config = dict(
    attn_scale=0.125,
    parallel_block=False,
    init_std_down=0.00302,
    schedule='wsd',
    max_steps=6183,
)
Each number is 128 + 32 x the weight over its row's rms, rounded and kept within 0 to 255. Layers, rows and columns count from 0. The size above them is the row's rms in percent of the matrix's.

# layer 16 MLP up, 384x128, rms 0.156, rows 36-46, columns 0-63
size [ 84  91  94  94 100  91  89  92  97  96 101]
[[109 109 120 129 115 170 118 173  97  95 148  39 127 152  66 111 103  94 166 128 126 110 118 148 164 113  95 128 108 122 109 160 124 148 120  94 169  93  98  76  77 169 168 168 115 145 186 165 156 118 126 111 129 149 125 118  93 162 139 170 105 175 112 113]
 [137  83 150 115 116 132 127  94 127  90 138  88 129 114  97 126 172 142 169 145 132 119 194 187  77  66 140 141 119 129 121 129 111 140 105 131 136 143  83 140 194  98 112 151 123 187  64 177  93 122 174 121  98 124 145 170 141 123 178 136 176 112 154 173]
 [101 105 148 100  81 125 158 185 132 126 157 122  97 120 134 108 161  75 122  90 147  64 155 118 112 134 119 187  84 183 178 145 113 135  68 231  56  54  79 159 165  96 137  87 116 142 131 139 147 133 135 157 139 100 112 160  98 112  91 122 144 195 145 100]
 [131 133 149 141 144  85  77 135 143  79 108 123 118 144 114  81  87  84 125 150  86  60  92 160 112 144 121  89 168 152  96 102 168  92 109 107 100 119 145 136 147 176 139  64 144 128 143 128 138  97 126 111  14 120 112 143 141 139 110 149 114  81 151  89]
 [176 136 109 105 181 147 176 134 158 158 140  94  84 127 148 126  99 137 156 136 121 136 167 176 167 108 147  91 151  91  89 154 148  83  85 145 150 143 139 183 161 145  86  77 123 113 120 142 168 135 127 135  95 131 137 124 131 151 154 149 191 185 140 131]
 [ 78 146  86 188 147 176 124 128 106 118 176 127 144  83 111 154 182 145 167 125 121 105 176  95 139 142 132 146 133 139  60  67 129  61 147 108 129 157 102  97  98 172 114 140 133 144 110 144  96 157 123 137  69 115 144  94 126 131 119  84 151 108 107 126]
 [ 75 142  94 173 140  93 132 157  94 144 125 160 140 116 126 151  88 113 193 140 152 120 122  83  83 153  96  84  94 182 187 133 119 165 136 130 136 147 111 145 133 178  64 145 104 122 146 138  35 172 142 123 107  87 151 123 135 131  91 140 157  96  93 103]
 [167 143  80 120 106 126  49  89 136 134 163  92 113 153 109 147 109 122  95 153 177 139 119  91 123 148 186 151  62 100 129  89 178  99 124  69 126 143 178 121 134 105 124 146 147 188 161 141 162 104 125 116 172 146 168  97  79 158 136 116 118 126  71 201]
 [198 150 213 109 151 118 105 164  96 118  96 111 153 142 165 136 113  80 157 173  96 125 131  93 142 118 138 106 137 122 119 155 150 108  88 143 116 137 155 135  84 159 121 110 102 183 168 121 174 149 159 120 146 106 125 215  99  92 130 134  80 153  74  96]
 [160 115 155 157 150 128 118 157 124 161  79 137 117 145 104 117 145 125 130 117 176 105 128 111 176 179  96 137 177 195 167 205 111 115 172  96 110 120 121 113 117 105  30 114 133 179 157 176  95 144  94 162 147 136 158 118 114 111 172 142 147 174 173 112]
 [106 145 127 127 171 191 100 173 118 112 140 135 145  93 126 127 113 157 144 101 123 145 125 168 172 143  72  96 108 182 126  93 128 128  75 125 149 181 168 125 167 148 117  28 131  90 163 157 125 146 154 104 140 183 156 156 104 176 119 153  97  95 103 161]]
# layer 16 MLP down (transposed), 384x128, rms 0.158, rows 36-45, columns 0-63
size [ 88  92 100  89 103  82  81  84  96  86]
[[ 97 101 221 113  68 108 144 100 141  89 158  67 141 183 153 100 102 161 124 154 124  79 153 101 140 153 130 136 176  80 108 120 189  64 119 156  69 125 166 137 107 157 116 104 137 110 181 167 123 135 202 112 198  90 108 147  94 146 160 120 144 131 169 133]
 [158  90 116 129 207 110 120  96  80 232 113 164 138 162  99  94 132 147 140 135 142 111 137 145 128 137 173 143  90 118 108 129 146 146 141 169 113 123  78 216 102 124 118 124 123 112 112 118 138 160 125 182  87 172 158  75 123 187 123 104 168  68 110 115]
 [110 142 106 185 173 107 186  65  98 106 125 124 115 166 106  90 153 129 140 165 104 157 120 144 162 165 157 110 138  52 148  58 161  85  93 178 106 100  89 158 135 133 182 162 172 143 140 101 136 163 130 133 115 226 174 130 126 122 171 131 115 120 130 148]
 [166 141 194 140 124 119 155 125  71 110 135 119 118 103 176  88 106 112 156 109 149 203 160 127 123 154  55 108  85 200 108 112  77 155 111 158 160 160 140  92 125 150 145 155 125 146  82 112 100 132 166 122 143 100  71  95  74  90 155 110 140  77 137 144]
 [149 129 179 155 159 140 153 113 106  86 119  74 171 196 137 107 144 135  80 114 176 126  44  97 119 158 190  86 144 156 143 197 174 161 114  95 134 119 142 125 140 145 147 197 171 152 132 128 123 156 141 151 160 158 130 160 138  85 105 128  68 153 120 116]
 [ 70  97 196 121  90 116 113  74  93 174 119 131 173 146 104 115 132 136  80  86  94 102  97 102 136 111 104 128 126 103 164 151 183 207 189 151 122 174 130 127 107 160 180  85 137 111 134  97 127 120 102 150  95 107 147 101  97 120 145 121 134 125 151 141]
 [105 193 125 103 101 153 175 101 153 165 104 149 127 145 157  99 112 132 102 134 131  92 124 158 145  97 115 179 148 152 124  70 142  95 123  77 143 129  98 146 179 102 168 126 185 106 151 114 145  89 134 115 122 143 107 127 159 161 187 183  99 186 130 118]
 [143  76 135 184 164 139 120 137 125 140 111 135 130 169 149 138  90 174 117  86 147 156 155 118 173 140 104 117 190 130 172 129 110 179 177 172 122 216 188 107 120 126 170 143 143 152 141 134 121 151 110 151 125  72 135 104 120 108 165  69 189  87 158 134]
 [129 136 127 196 144 192 112 100 115  76 147 129  81 101  73  93  94 151 118 182 205 126 116 138 113 180  91 137 152 138 135  81 143 155 165 134 160 133 123  90 158 115 137 128 178  69  83 140 118 115 129 145 118 143  85  42 105 125  79  87 151  77 162 165]
 [195 116 163  69  91 149 120 116 117 137 100 141 120 130 178 125 145 105 133  89 129  84 106 111 129  61 113 104 156 124 156  98 152 158 162 119  96 146 134 190 139 166 151  93  84  89 138 112 118 125 160 163 182  94 151 156 111  74 130 167 156 116 121 113]]